{"d_model": 224, "d_mlp": 896, "vocab_size": 4096, "norm_eps": 1e-06, "init_std_down": 0.0334, "optimizer": "adamw", "beta1": 0.9, "beta2": 0.95, "seq_len": 512, "train_tokens": 422400000}
Each number is 128 + 32 x the weight over its row's rms, rounded and kept within 0 to 255. Layers, rows and columns count from 0. The size above them is the row's rms in percent of the matrix's.

# layer 2 attention value, 64x224, rms 0.0844, rows 24-47, columns 0-55
size [100  97 102 101 100  92 109 100  82  92 100  91 109  98 103  94  92 104 106 106 101  95 104 106]
[[149 145  73 138 106 133 145 182 153 170 142 109 147 103 123 108  83 173  89 123 123 138 137 153 108 145  67 133 115 134 106  95 119 111 166 114 133 137  67 117 103 115 100 125 172  90 124 171 160 104 106 156  93  55 157 109]
 [ 49 103 100 122 166  81 180 167 177 163  97  61  72  85 127 121 121 141 104  86 145 162 105  85 117 168 147 105  90 124  99 137 133  94 105 120 137 108  99 150 167 135 165 167 113 117 178 106  93 137 139  69 124 153 142 142]
 [ 83 133  65  82 171 185 112  52 172 147 159  50 178 176 112  91 147 112 127  48 130 148  93  82 129  99 211 135 162 135 183 138 146 113 137  97 103 118 101  54 120 103 111  74 164 130 125 163  61 167 127 206 147 116 116 153]
 [103 146  90  89 150  58 163 147 105  90 146 116 135 116 104 136  86 123 179  78 110 160 162 106 115 134 188 101 149 120 126 103  99  74 129  81 126 110 133 128 137 134 183 103 144  89 176 162 108 123 164  98 162 194  80 141]
 [117 105 131 106 161 126 143  89 115  76 134 118 167 169 124  83 112 122 125 155 122 135  90 115 100 149 122 158 152 127 116 124  99 124 118 129 105 139 182 186 170 108 162  93 174 141 139  84 151 116 168 132 168 153  76 196]
 [152  70 135 145 112 106 139 155  76 230 111 172 125 146 149 203 178 102 142 147 112 127 107 155 132 152 126 120 104 103 130 183 109 176 135 194 123 138  91 107 155 131 158 125  77 132 169 142 137 109 132  88  71  56 129  64]
 [171 123 120 110 126  67 162 130 170 140  51  98 128 113 114 159 209 156  98 138 124 115 142  63 122 102 152 147 114 105 136 210  71 158 121 170  99 141 164 150 200 126  92 128 164 140  81 102 101 201  91 109 152  80 178 134]
 [118 130 155 138  78 149 174 152 141 101  92 112  97 102 116 119 109  91 125  75 128 122 113 167  87 126 108  84 131 137  86 159 146 122 120 125  83 134 132 123 199 166 134 161 102 133 125 144 158 134 111 137  73 182 156 127]
 [110 125 128 101  76 152 141 167 133 138 179 114  89 104 119 136 221 161 181 128 133 130 188  90  93 125 110 115  89 110 103  92 133 105 140 106 201 138 106 103  46 161  86 129 183 146 122  65 146 151 146 104  99 156 141 129]
 [105 117 124  83 113 102 126  93 117 135  69 142 106  97 147 144  71 147 128  38 130  78 165 172 176 101 118 150 112  96  87 190 124 164  95 123 137 168 146 123  53 121 132 128 103 126 118  77 120 140 130 159 161  59 171  61]
 [132 177 144 151 119 150 162 106 126 105 170 177 173  98 172 127 124 142 120 127 113 105 104 193 133  99 108 122 143 160 184 167 125 135 167 135 157 129 162 146 180 135 117 139 208 161 136 105 165 147  67  91 141  73 156 110]
 [161 161 132 180 141 157 115 106  64  88 156 123 154 188 146  82  89 140 138 144 135 106  83  73  96 111 179 141 148 144 148  81 164  99 140 129 135  93  82 137 173 141 102  70 156 138 176 135  90 187 103  82 175 160 111 149]
 [118 133 120 152 165 121 175 110 174  87 108 118  92 188 154  96 132 159 146 109 115  91  70  47 149 107 119 136 126 123  85 189 122 150  62 141 162 106 120 107  90 174  75 116  92 123  99  55 111 118 140 103  58  98 132 131]
 [106 109  81  93 133 172 140 110  98 181 112 141 109 122 121  74  89  76  95 108  81 166 144 123 109  82 141 124  88 133  97 136 143 114 157 154  66 152 136 115 166 114 169  99 139 112  67  92 124 106 126 124 135 180 159  84]
 [144 152 114 180 132  56 119  49 129 124 208 106  56 112 119 100 155 141 153 163 122 120 122 175 113  83 120  96  70  94 136 151 112 132 122 120  90 112 141  85 105 110 126 192 162  79 101 104 130 149  89  85 185  94 109 119]
 [ 95 175 153 166 138 159 127 108 105  58 205 109 108 136 142  83  86 131 149 157 159 105 126 149 129 149 140 103 140 145 129  94 131 163 118 137  98 104 131 140 131 117 166 126 129 150 145 143 161 125  92 113 116 112 113 158]
 [117  80 159 134 150 174 104 125 147  83  79 138 170 146 137 100 105 112  73  87 144  83  43 142 168 125 166 134 108 102  60 160 110  89  70 184  97  91 156 133 128 156 117 144 115 137 124 138 132 128 109  76  79 106 124 165]
 [171 109  86  81 137 111 126 126  96 105 153 136 128 102 154 133  64  84 154 135 118 157 126  83  77 113 148 110 145 109  80  81 133 125 142 133  99 125 187 122 211  86 128 100  96 134 129 136 122 159 104 122 160 181  76 168]
 [ 95  98 111 107  89 166 108 153 164 181 161 141  83 105 110  96 137 144 157 111 133 168 146 162  94 187 138 163 133  99  89  69 168 146 116 102 114  95 151 121 111 169  89 115 110 129 136 108 149 201 155 161 193 121 135 144]
 [141 121  93 143  81 186 170 134 183 125 178 108 113 188 174 180  76 140  98 146 113 115 135 119 149 102  85 122 122 169 112 124 140 158 116 148 131 123  74 164 159  75 111 184 102 163  68  88 180 137 158 165 109 119 133  86]
 [255 149 139 165  92  38 131 122  81 103 192 134  63 138 134 140 163  96 100  83 112 140 141 200 111 159 143 140 106 100  82 154 154 105 136 176 157 123 161 111 118  94 160 105 129 143 132 121 134  77 106 118 122  96 104 101]
 [ 91 124  98 206 148  93 134  61 167 180 131 133 105  62 168 106  98 104  90 143 130 155 100 179 153 131 120 125 154 139 169 158 143 158 164 123 148 118  73 118 145  67 141 204 112 139  65 117 136 116 176 129 142  99 140  57]
 [ 81 153 108 156  85 169 150 166 143  95 189 103 146 104 169 144  99  92  99 157 120 139 114 107  76  50 119 127 123  98  92 154  88 105 125 155 148 115  69 124 114  73  84 138 134 121 120  96 112 153 115 129 190  92 105 136]
 [ 93 110 104 167 163 126 141 162 120 120 139 105 151 111 160  83 146 161 144  50 128 128 103 192 136  81 166 150 126 153 122  94 138 120 100  64 140 137 162  81 139  94 130 171 120 146 152 169  75 149 140 118  95 117 122  98]]
# layer 2 attention output (transposed), 256x224, rms 0.089, rows 24-47,88-111,152-175,216-239, columns 0-55
size [103  98  96  97  97  88 100  81 101  88  98  89  91  91 106  89  93  93  94 106 103  94  93 109  96  95  85  95  97  82 102 111  98  91 101  98 111 102 100 107 101 104  99  87 100  90  95  98  90  92  89  88 101  80  95  95 101  92  90  90  95 106  99  95  96  87  99  97  98  96  93  95 114 122 120 112 109 113 111 118  84 111 104 112 120 106 112 104 100 129 133 115 101 105 122 113]
[[133 159  22 122 136 179 116 108  96  85 109 137 106 135  98 143 131 137 139 129 133  94  93 144 143  83 124  69  97 122 134 159 178 123 168  86 104  79 172 136 142  87 119  61 116 110  90  75 123 142 134 163 162 106  88 144]
 [116 110 164 150  68 185 104  98 190  74  91  78  94 131 101 120 156 141  82 164 118 127 121 122 110 124  70  91 136 161  89 113  95 114 171 155 123 123 110 141 164 112 115 106 164 129 153 135 173 135 106 125 112 122  94 139]
 [146 121 106 123  93  76  78 165 134  77 115 160 133 166 143 135 128 105 146 150 159 139 130 154  90 128 146 139  81 101 124 151  82 171  96 152 153 106 135 147 130 155 165 149 115 162 134 109 140 154 123  64 157 107 161  74]
 [ 56 113  76 150  77 151 130 100 134 144 143 129  83  76 115  99 173 192 149 153  91 165 100  96  98 145  56 122 115  89 124  67 186 129 128 176 148 179 151  69 124 107 119 128  96 108 145 187 161 152  83 144 116 161 237 103]
 [100 133 180 173 157 171 162  89 189 140  85  67 140 154 161 111 150 111 100 129 137 139 122 110  93 141 154 155 145 152 141 127 111 134 163 127 102 122 117  96 160 125  68 211 162 135 151 219 115 164 166 106 166 129 107 168]
 [174 126 134 111 154  49 112 129 172  83 137 112 104 140 151 150 111 129 129 132 158 122 188 140 131 152 107 106 141 145 163 132 186 162  86 138 113 157  72 119  71  53 122 140  80 122 137  99  90 146 105 168 129 163 126 128]
 [ 55 126 192  93 170 115 156 102 143 108 134 102 135 131 135 148 171 139 131  99 159 123  96 113 175 191 137 159 130 191 111 196 134  77 122 126 166 141 160 151 135 132 193 120  67  94 125  96 116 136 139 136 101 122 172 119]
 [130  84 155 155  96 178 146  78 125 104 142 102 133 134  90 139 153 133 159 169 124 140  89 133 186 182 121 122  86 143  89 195 138 137 153 116 126  89 128 193 140 145 128  93 163 116 143 124  94 134 135 158 113 118  70 121]
 [ 89 136 102 135 104 195 153 123 137 134  80 116 112  94 140  79  85 148  90 170 101 182 104 106 129  82 121 107 140 174  88 124 127 132 176 114 108 137 150 171 166 135 128 144 145 128 132 145  98 110 177 159 160 115 126 144]
 [155 107 107  96 184  65 108 157 118  89 129 142 125 119 117 122 139 153 119 145 139 132  88 110 159 125 154 160 138 123 135  90  81 134  92 144 161  86 172  71 138 104 129  76  36  86  96 106 140 130  61 147  65 135 182 110]
 [176 153  77 108 208 152 131 133  23 128 161 180 147 118 108  96 182 114  98 137 152 107 130 159 132  89 143 128 120 123 113  91 119 104 185 152 115 196 149 112  64 140 159 163 101  55  99 120 147 128 181 160  96 146 117  92]
 [155 105  74 122 140 126 186 188 104 112  90  94 163 145 107 137 137  85 114 134  74 117 129 155 115 183 206 138  87 108 202 135 123 157 149  87 161 137 153 136 137 105 125 130 150 124 109 153 103 145 189  93 166 156 132 171]
 [188  79 143 122 133  84  87 133 108 118 142  87 132 176 138 199 149  82 152 141 184 124 160 125 130  87 140 126 127 152 159 143 150 157  94 149 173 127 162 143 123 129  41 164 130 167 120 189 201 162 160 101 112 120  77 136]
 [129 151  96 100 144  76 130 126  69 151 133 136 134 161 138 103 165 139 144 147 129  98 119 113 112 183  78 150  89 170 104 135 106  90 129  92 186  63 101 120 149 168 147 122 174  51 155 109 129 142 116 171  72 121 145 108]
 [145 148 153 130 181 119  66 118 133  96 129 153 129  85 178  95 123 126 114 103 110 152 168 164 110 129 108 148 117  81 163 106 105 114 136 152 176 152 131 116  53  99 191 185 130 105 162 111 180 138 116 161 144 127 172 124]
 [ 96  50 156 137  76 150 177 136 102 129 135 119 144  96 111 155 106  88 137 107 115 168 100 129  86 114 162 165 129 174 145 161  97 115  95  78 101 132 115 142 118 163 120 129 148 137 141 191 107 193 231 176 159 198 118 129]
 [ 98 136 180 141 129  47  94 110 162 147 167 155 136 171 125 113 148  78 128  98 159  98 164 139 130 131 123 154 100 116 172 139 103 133 108 162 138 136 111  96  83 103 125 176 114 164 108 114 152 163 136 141 121 142 136  97]
 [112 126 199 129 150 115 165 184 154 132 161 127 147 138  66 143 133 145 123 126 181 120 170 140  84 210  99 157 119 142 157 128 122  80 106 123 193 135 105 132 105 221 134 152 130 118 146 161 153 134 122 119 163 101 183 153]
 [111 167 190 169 102 116  99  68 147  71  65 115  90 118 129 146 147 119 134 160 166 126 200 145 160  90  72 162 123 133 135 139  97 130 121  75 153 141 133 174 104 152 113 101 125 142 152 107 146 114 100 100 108  87 123 114]
 [157 105 140 126 189  60 134 129  45 129 128 132 164 169 104 143 142 116 162 128 132 101 130 120 143 107 185 106 129 156 174 132 145 141 140 134 145  97 118 124  57 111 126 152 104 101 103  85 134 131 188 123 117 126 106 109]
 [114 163  85 101 151 202 140 101 169 112  99 126 149  89 126  75  93 169 133 125 121 139 119 127 140 107 108 121 152 148 106  95 137  97 168 122 137 134 109 127 176 140  87 142 140  78 112 189 126 108  96 159  98 166 156 140]
 [157 102 138  98 141  86 142 121  94 111 126 147  89 112  88  93 144 139 178 123 103 117 159 151 153 105 117  86 102  85 184  87  99  97 119 169 128 145 151 132  62 128 178 149 112 114 130  46 185 150 127 143 104 159 108  98]
 [205 131  35 128 145  96 121 132  16 104 140 154 135 156 125 124 176 147 123 125 137 143 172 148 130 138  88  78  80  61 143  72 156 150 110 163 164 135  84 101  65 153 136 118 134  99 110  93 140 162 134 101 145 120 127  94]
 [214  88 145 134 100 122 147 155 153  75 132 175 109 127  93 119 101 175 118 187 146 131 187 144  88 135 104 120 143  80 133 125 124 118 159 171 140 161 122 137 117 161 102 174 109  68 112  94 127 118 131 157 116 140 131 112]
 [118 102  70 137 142 182 142  85 110 101 103  95  82 133 154 121 104  94 112  79  41 121 122 141 155 122 137 114  93  60  94 112 160 142 189 104  99 144 161  88 139  82 123  87 138 120  98  93 187  95 151 177 178 149 106 124]
 [143 131 147  49 151 171 120 129 102 134 109  69 116 151 104 105 167 219  95 163 173 147 122 133 128  90  90 106 146 158  97 126 154 132 125 190 133 158 123 136  91  86  96 161 183 168 113 162 143 152  37 144 125 143 162  93]
 [179 111 121 137 131 102 108 175 118 113 141 156 149 135 126 133 109  94  94 105 123 109 148 126 113  88 129 158  65 101 137 123  68 141 107 179 137  98 141 138 108 160 134 144 116 135 156 120 149 125 151  96  96 162 109 142]
 [ 88 155  86 127  95  95 147 203 103 159 163 179  64  82 160 123 144 142  84 166 131 168 102 104 106 133  74  84 137 140 122  96 145 118 142 190 159 167  76 116 129  67 158 141 117  83 133 194 143 107  71 165 132 176 192  84]
 [121  87 191 119 160  94 103 115 130 153 114 101 131 141 114 139 117 119 180 149 167 122 121 126  97 138 124 181 148 153 192 112 112 149 141 127 145 118  94 119 149 188  56 185 194 140 132 224 114 160 106 121 130  99 123 152]
 [175 108 158 118 199  95 170 127 119 119 156 153 192 147 182 119 117 116 149 137 136 118 158 143 169 114  94 110  90 150 145 117 177 180 126  68 109 112 120  96 102  75 100  93  60 149 101 136  66 106 118  87  63 124 135 124]
 [123 175 117 119 132 124 140  59 142 150 166  93  89 125 139 183 121 177 129  73 162 141 107 199 127 173 154 166 153 137  85 132  98  79 119 113 205 137  97 188 103 154 127 147  83 153 133  65 111  91 154 168  72 164 120 163]
 [134 105 160 185 114 170 181  70 135 139 106  79 162  99 111  94 187 163 139  69 140 140  75 152 148 111 136  95 154 190 113 163 128 129 179 126 123 151 144 121 156 100 109 178 141 109 156 175 130 166 104 134  78 183 100 101]
 [114 111 149  92 118 168 121 129 102 116  89  18  61  70 124 158  78 152 112 178  80 148 121 110 141  85 151 161 163 123 106 123 110 132 150 105 117 138 154 163 164 133 124 121 167 154 144 162 170 100 137 197 139 144 170  97]
 [153 154  50  87 172 139 105 102 115 135 174 142  88 182 118  95  87 103 154 160  93 144 139 169 112 128 158 139 117 118  78 122 127  98  74 120 132 116 164  93 111 162 171  87 115  99 112  88 150 152 133 135 104 105  86 184]
 [118 135 105 149 173 139 132 149 108 113 100 171  93 122 109  81 134 147 100  85 165 101  95 185 152 156 158 126 129 125  92 130 149 109 135 141 123 115 149 159 115 100 194 144  85 108  87  99 156 119 103 145 154 134  94  99]
 [141 124 111 126 101 135 133 136 127  51  74 118 181 126 101 147 110  64 160 110 138 137 108 146  85 151 160 163 103 126 223 111 107 108 118  37 134 133 169 144 131 151 114 135 174  79 117 176 110 157 144 117 185 127 104 164]
 [179  94 115 108  94 136 111 136 190  97 130  84  85 115  83 145 163  88 114 184 160 117 107 141  84 111 122 138 171  64 117 132 130 183 153  94 132 116 155 139  98  94  94 167 163 147  99 108  96 168 147  74 136  72 147 175]
 [117 185 104  84 115  84 145 101  83 103 159 108  70 134  98 110 112 171 139 124 119 144 132 154  94 174  84 158 119 122  76 168 117  45 143 194 175 130 137 109 101 160 152  84 130  72 150 109 122 143 149 197 116 149 135 117]
 [141 114  89  85 141 141 159  75 151 154 100 136 144 102 119 112 137 150 120 128 110 188 123 121  86 106 110 146 161 150 152 124 129 101 116 142  93 135  97 144 121  83 205 173  71 118 120 141 114 120 140 155 126 126 167 117]
 [121  79 154  94 110 188 150  85 153  90  62 108 166 152  75  79 183  97 151 124 125 157  67 165  78 100 175 111 135 127 157 148 142 166 117 125  96 100 174 154 156  88 115 143 105 100 137 160  74 197 127 152 189 169 139 104]
 [141  91 126 168 136 106 109 145 152 152 123 202 189 160 114  89 170 142 154 165 223 106 129 109 112 133  87 111 124 136 179 146  99 161 103 158 131  85 160 104 115 122 126 171 134 179 117 121  77 127 112  57 135 110 101 122]
 [ 90 106 100 104 125 128 155 144 109 124 159 118 140 127 107 152 131 142 150  62 162 157 115 131  83 155 116 139 189 210 132 138 166 122 112 162 127 122 118 141 134 140 105 167 118  69 155 160 138 160  78  89 137 127 130 124]
 [120 153 166  90 141 134 145 100  90 134 122 120 112 158  74 154  86 145  50  80 118 128 183 130 142  61 138 201 174 138 111 160 118 127 111 127 143 138 125 128 142 121 104 134 183 126 156 100 149  77 116 195 141 102  96 165]
 [147  97 120 173 168  88 113  93  99 126 150 108 151 124  88 156 142  84 103 125  82 159  79 109 121 188 117  74 137 142  87  95  97 112 187 143  76 156 104 102 101  77 140 152 161  81 123 155 105 199 118 112 117 140 109 133]
 [ 45 186 166  94  89 158 156 122 170 104  94  74 111  96 111 116 145 139 113 152 112 144 170 138 175 120 109 118 105 211 135 116 165  88 180 120 135 143 116 119 138 118  94 145 132 150 138 149 168 110 117 120  90 140 137 111]
 [142 107 116 135 172 125 150 142  98  84 154 172 141 111 140 169 157  84  98 135  93 177  64 150 135 133 133 117 111 119 127  97 132 124 151 149  66 119 107 145 143  52 167 144 109  97 101 113 140 145 124 189 125 155  95 129]
 [139 103  75 124 163 118 159 113  84 155 125 174  98 118  80  61 123 131 116  78  89 149 164 125 143 126 110  52 156  81 130 102 162 133 199 117 132 110 145 128  69 102 166 128 139  78 146  93 118  95 150 122 197 125 138 125]
 [123 110 144  94  90 180 135 186 142 166 144 137 120 159 105 107 151 160 117 126 137  88 126 141  58 164 138 150 128 109 117 127 133 150 102  89 154 191 101 113 109 189 118 129  82 137 101  56 113 123 113 152 115 123 165 115]
 [116 172  67 120 143 103 126 107  56 118 113 130  89 194 200 176  70 144 131 122 128  90 126  91 145  88  87 112 116  99 100 141 124 101 159 102 105 117 183 141 134  70  56 127  91 110 112 114 132 116 102 117  94 153 129 142]
 [124 147 176  72  78 105 137 138 135 161 119  57 148 111 147 149 138 140  92 151  81 203 175  89 131  77  80  92 122  87 170 159 104 109 146 123 168 124 139 100 120 125  98 139 105 176  66 149  93 100 108 133 104 110 166 125]
 [170 116 119  69 181 143 135 134 176 147 128 134 142 143 149 139 113 142 123 132 127 125 119 149  75 155 107 193  81 124 134 143  68 108  76 115 134  89 140 165 127  88  93  99 161 142 138 148 160 161 126 103 110 146 113 158]
 [128  93 100 131 159  86 165 124 128 180  94  82  99 119 140 181 136 169 136 143  89 175 111 138 110 111 151  83 126 105 112 106 120 110 140 179  68 122 108  89 173 114 137  97 119  64 118 158 152 114  70 139 147 154 224 169]
 [ 78  98 255 195 119 120 172 110 116 127  77 120 129 111 162 125 170 126  78 145 148 157 115 136 150 151 140 140 117 113 133 120 129 112 140 106 147 137 167 107 164 183 122 131 135 204  84 171 122 187 143  99 127 131 116 157]
 [110 153 141 149 176  77 109 168  76  64 142 170 102  84 133  95 163 131 122 185  93 133 144 166 161 176 141 113 156 153 143 114 152 145 116 157 140  97  69 156  66 118 156  98 150 151 217 112 109 112 103 131  69 118 134  85]
 [114  87 104 154 151 148 167 125 112 100 132 158 179 149 101  73 169 216 120 154 130  71 114 149 112 160  99 123 118 185 162 124 148  65  97 132 115 120 106 125 116 145 129 114 119 145 135 122  47 120 140 141  98 157 109 163]
 [131 118 114 104  65 159 133 113 148 128 132 140 166 132 132 142 116 140  74  81 109 189 113 140 145 102 117 152 168  93 170 110 115 119 185 108  96 118 182 126 143 103 109 136 153 129  96 139 131 154 127  89 109 146 186   0]
 [ 56 129 171 158 139 178 101 103 116 130 113  59 123  98 198 156 121 174  65 178 104 112 124  83 140  60 105 125 182 117 118 128 117 151 151 105  85 123 171 129 160 166 131 118 123 176 122 136 130  93 155 131 138 132 135  97]
 [115 150  62 116 146  66 113 152  58 171 155 136 159 173 129 202 119 133 131 128 150  89 117 110 110 143 111 144 109 166 115 102 179 166  87 205  97 135 128 117  98 122 136 130  76 121 171 144 136 113 101 117  65 136 116 184]
 [139 157 105 170 140 121 140 135 100 114 169 175 117 112  87  68 137 143 173 147 180 120  91  99 136 219 101 135  83 164  90  52 159 119 156 182 155 118 104 129  79 136 135 181 114  80 153 149 111 129  92 120 159 155 120 178]
 [123  91 128 150 135 143 132 119 149  83 107 102 118 125 163 142 148 127  60 106  71 167 123 169 126 226 200 184 125  87 129 102 126 124  81  91 126 137 148  94 117 137 125 109 180 106 130 156 160 207 120 135 119 129 153 134]
 [130  94 170 125  67 159 138 176 129 114 144 138 120 139 133 118  94  67 125 106 147 134 135  89 118 141 115 170 160  53 143 128 219 145 174 153 122 171 162 147 167 105 134 123 152 139 123 139 107 148 134 123 164 100 156 128]
 [150 118  63  37  89  73 148 154  71 155 135 159 142 128 143 133 129  98 137  94 152 127 169 169 120  83 119 150 122 184 134 195 128 161 113 148 117 138 120 114  99 159 144 166 154  46  96 120 139 124 125 165 115 130 159 111]
 [160 172 122 166 111 144 180  77 139  63  67  93 119  93 108  88  95 150 154 147  52 159 121 125  76 160 133 133 112 141 124  85 137  54  80 162 141  96 121 111 101 102 211 167 126 155 167 137 147 125  84 160 106 142  43 172]
 [147 117 211 211  49 161 129 118 129  93 123  98 112 106 106 126 112  90  89 151 109 182 136 113  77 174 170 107 123  94 142  92 127 112 118 110 195 124 120 103 137 118 121 125 125 167 108 120 134 180 180 150 127  91 141  82]
 [158  70 149 108 122 128 136 141 131 154 108 200 123  99  88  55 124  88 173  83 141  82 120 179 152 162 158 149  99 100 139 160 137 160 163 173 176 101 122 178 147 143 167  78 137 102 117 108 121 146 105 121 120 116  91 123]
 [138 120 196 121 121 150 163 118 105 149 167 137 122 127 110 114 137 133 101 124 160 155 109 114 103 175 159 142  98 122 123 105 145 105 133 139 172 105  96 115  86 171 118  84 106 180 128 172 118 163 178 123 113 112 108 116]
 [141 197 121 138 129 137 151 146 103  88 129 161 152 117 164 123 104  88  16 168 129  90 168 150 143  56 128 186 162 141  91 138  76 163  98 124 166  81 160 174 105 116 104 133 117 113 137 106 205  62 172 144  68 104 148 114]
 [151 126 124  64 108  98  75 160  56 175 151 178 140 135 162 168 176 146 120 162 154  85 162 140 156 195 147 157 138 144 180 202 139 172 181 156 125 207 157  89 123 114 128 166 147  25 168  91 133  89 111 163 133 126 150 111]
 [ 85 160 142 157 144 168 168 136 218  87 121  71 125 146 189 113 130 140 195 152 153 125 148 104 148 154  98 123 100 134 102 129 159 133 145 129 169  97 112  86 164 151 163 105 119 159  93 128  99 145  95 134 147 121  69 134]
 [193 124 108  57 120 113 170  80 150 136 115 160 157  45  96 115 154 107 128 129  54 144  83 124 103 158 180 128 140 117 128  98  62 123  93 133 120 157 113 143  71  80 167 173  87  96 162 131 157 157 129 136 137 138 123 124]
 [137 138  72  73 176 135 104 130  86 143  71 165  88 121 116 110  98 160 157 129  69 125 168 124 108 130 142 113  91  99 150 107 156 155  96 116 106 126 123  93  70 129 131 154 206  59 138  78  91 121  87 172 109  87 121 129]
 [156 136 150 125 138 186 190  86 193 107 160 126 117 151  91 158 146 126 142 140  98 181 158  86 107  96 122  96 128  99 146 104 172  94 155 122 117 125 151 121 138 114 108 120  56 139  92 166 134 174 187 162 144 129 192 156]
 [126 159 105 200  81 123 157 134  62 119  68  98  97 127 115 105 131 130 156 125 148 115 141 153 125 160 105 122  73  77 135 146 111 125  88 164 162 144 145 108  93 187 132  96 133  50 128 140  94  87 118 120 113 122 140 132]
 [191 160 145 115 184 136 188 108  78 129 137  86 163 126 139  86 137 157  84 135 143 176 165 137 137 126 131 123 138 180 110 151  93 145 134 170 132 172  96  80 151 154 160 148 161 124 127 129 127 133 102 156  67 166 168 121]
 [101 102 181 133 142 138 156  99  96 120 112  74 115 157 103 127 202 124 149  88  73 120 145 145 135  99 123 142 163 100 128 143 116  51 117  99  77  78 140 152 168 140 139 108  99 110 144 143  95 131 128 162 113 146  98 108]
 [161 137 161 156 167 127 175 110  86 118 124  90 128 141 122 149 139 165 141  80  79 129 159 211 178 125 137 124 157 180  80 125 160 100 153 151  84 100 130 158 176  77 134 116 128 129 168 137 137 137 100 228 122 127 122 117]
 [135 125 167 100 176  75 170 148  84 145 114 211 146 171 169 143  90 149 130 114 122  94  94 164 143 115 135 190 114 160 174  93 124 156 120 149 131 146  87 168 165 147  94 111 163 132 119 120 154 183 154 133  95 134 104 150]
 [ 87 151 114  68 176 115 109 150  95 166 166 141 167 122 157 140  76  97 150 188 116 130 183 124 113 121 104  83 116 189 139 132 142 182 127 117 104 190 142  68  73 154 116  76 133 152 110  98 126 105 121  73 121 127 216 165]
 [126 109  73 157 105  68 117 168 174 172 127 148  91 121 160 114  94 106  84 170  99 180 104 136 106 141 126 138 116  85 138 126  99 135 167 106 144 201  86  70  78 134 111 175 128 173  88  81 128 120 120  55 122 134 120 130]
 [137 101 130 153  96  96 122 174 124 166 187 135 142 103 111 127 163 112  97  92 144 164 109  82  84 164 126  88 112 104  91  89 178 188 133 124 147 129 132 162 117  72  98 101 173 164  79  87 153 136 129  69 115 126 122 149]
 [133 164 167 201 171 105 181 173 146 148 112  98 122 143 129 155 185 178 158 183  99  90  89 149 142 116  99 105 109 102 104 112  97 108 141 104 120 106 129 177 166 127 126 132 126 144 115 122 141 118 170 126 113 128  64  43]
 [ 74 134  55  90 125 131 101 153 130 125 139 151  86 133 152  77  87  65 138 191 102 135 130 110  61  95 122 136 155 107 158 120 102 171 177 121 142 152 107  99  74 149 111 114 117 135 152 164 170 126 134  34 176 127 166 158]
 [115 143 138 166  95 125 145 151 118 127 108  40 132  95 147  31  87  71  99 155 121 171 140 104 107 159 182  94 170 150 128 127  98 159 117 164 187 111 156 131 127 167 155 193 106 110 140 161 146  93  78 151 157 111 135 123]
 [119 100 119 107 132 153 140  92 106 101 147  99 142 132 104 147 130  70 217  73 141  99 126 137 144 168 239 142 133 119 132  66 163  97  64 114 112  90  88 140 153  90 120  92 112  59 178 143 117 190 134 139 162  95 108 133]
 [110 117 128 145  95 184  86 183 178 128 124  96  93 144 150 130 121 133  86 163 155 108  40  75 113 151 116 161 112 121 136 151 136 146 117 150 103 147  99 125 167  84 150 119 150  87  91 158 159 105 168 116 122  78 174 154]
 [118 117  97  40 123  96 135  88 165  81 125 143 130 110 130 146 107  86  72 141 121 197  90 134 102  90 127 124  74  89 121 167 140 121 125 114 163 143 178 145 144 145 143 125 120 112 147 156 129 126 173 164 127 142  99 114]
 [125 125 150 115 148  99 137 159 106 143  91  94  97 108 167  67  70  99  56 139  99 177 175 114 123 111 151  79 160 142 142 128 115 152 140 137 107 158 102  67  33 102 159 173 148 144 149 129 133 141 124  97 161 131 153 210]
 [116 127 129 179 114 144 109 154  77 138 100 152 135 154 116 101  91 108 121 135 137 121 135  86  62 114 169  74 155 127 162 115  61 206 130 171 145 141 148 130 141 138 150 167 154  97 113 120 103 150 148 110 109 126 173 106]
 [135  97 139 117 129 173  69 122 157 102 138 178 140 149 140  83  75 153  83 106 175 131 155 130 102 112 111 170 123 159 136 202 128 119 129 131  98 135 154 128 132 112 107 172  87 174 143 136 118 101 119 109 146 107 147 136]
 [131 122 118  95 152 163 149 174  79 158 151 224  94 103 120 116  77 135 140  75 101 121 104 146 160  93 125 132 162 211 150  93 153 186  81 149 123 143 109 193  99  96 128 137 151 137 162  75 173 161 178 114 101 106 101 172]
 [168 161 141 122 189 133 137 165 140 142 139 148 159  70 107  85  95 134 171 132  84 120 159 132  93  98 105 107 216 109 167 104 111 137 118 142 159 162 148 101 122 145 143 105 169 173 148 121 162 100 137 134 168  95 145 179]
 [ 82 132 109 162 113 144  63 119 165 114  95 132 129  95 154 156 191 148 135 139 130 125  88  97  85 118 118  87 109 117 196 116 161 114 156 142 170 157 159 109 180 121  98 114  98 117 137 148  99 122 153 110 124 117 131 119]
 [111 132 142 110 120  75 183 114 149  83 110 128 139 154 121 184 142  68  28 179 103 151  88 128 170 207 121 207 120 114 144 162  74 187 127  74  71  97 127 145 124 104 165 145 122 121  84 151 165 150 141 157 116  97  80 179]
 [116 151  95 179  76 123  84 148 123 137 103 117 119  81 143 125 172 146 161 160 111  97 154  96  83 141 146  66 134 103 123  95 101 164 186 170 121 178  99  90 126 131  93 149 135 113 135 132 139 140  74 111 118  95 181  60]
 [ 97 140 177 153  97 106 117 120  90 193 131  95 150 112 145 108  97  72 125 103 134 164 172 143 122 118 211 121 146 114 119 143 197 111  88  80 123  82 177 124 101 120 112 145 112 126 161 167 109 112 167 211 107 112  64  99]
 [ 92  86 153 178 102 199  88 147 163 118 183  68 104  85  90  80 197 122  90 115 107 113  87 142 137 130 119  97 146 128  93 123 136 104 107 130 153 107 103 132 122  85 105  63 131  96 133  90 125 138 123 167 149  92 118  98]]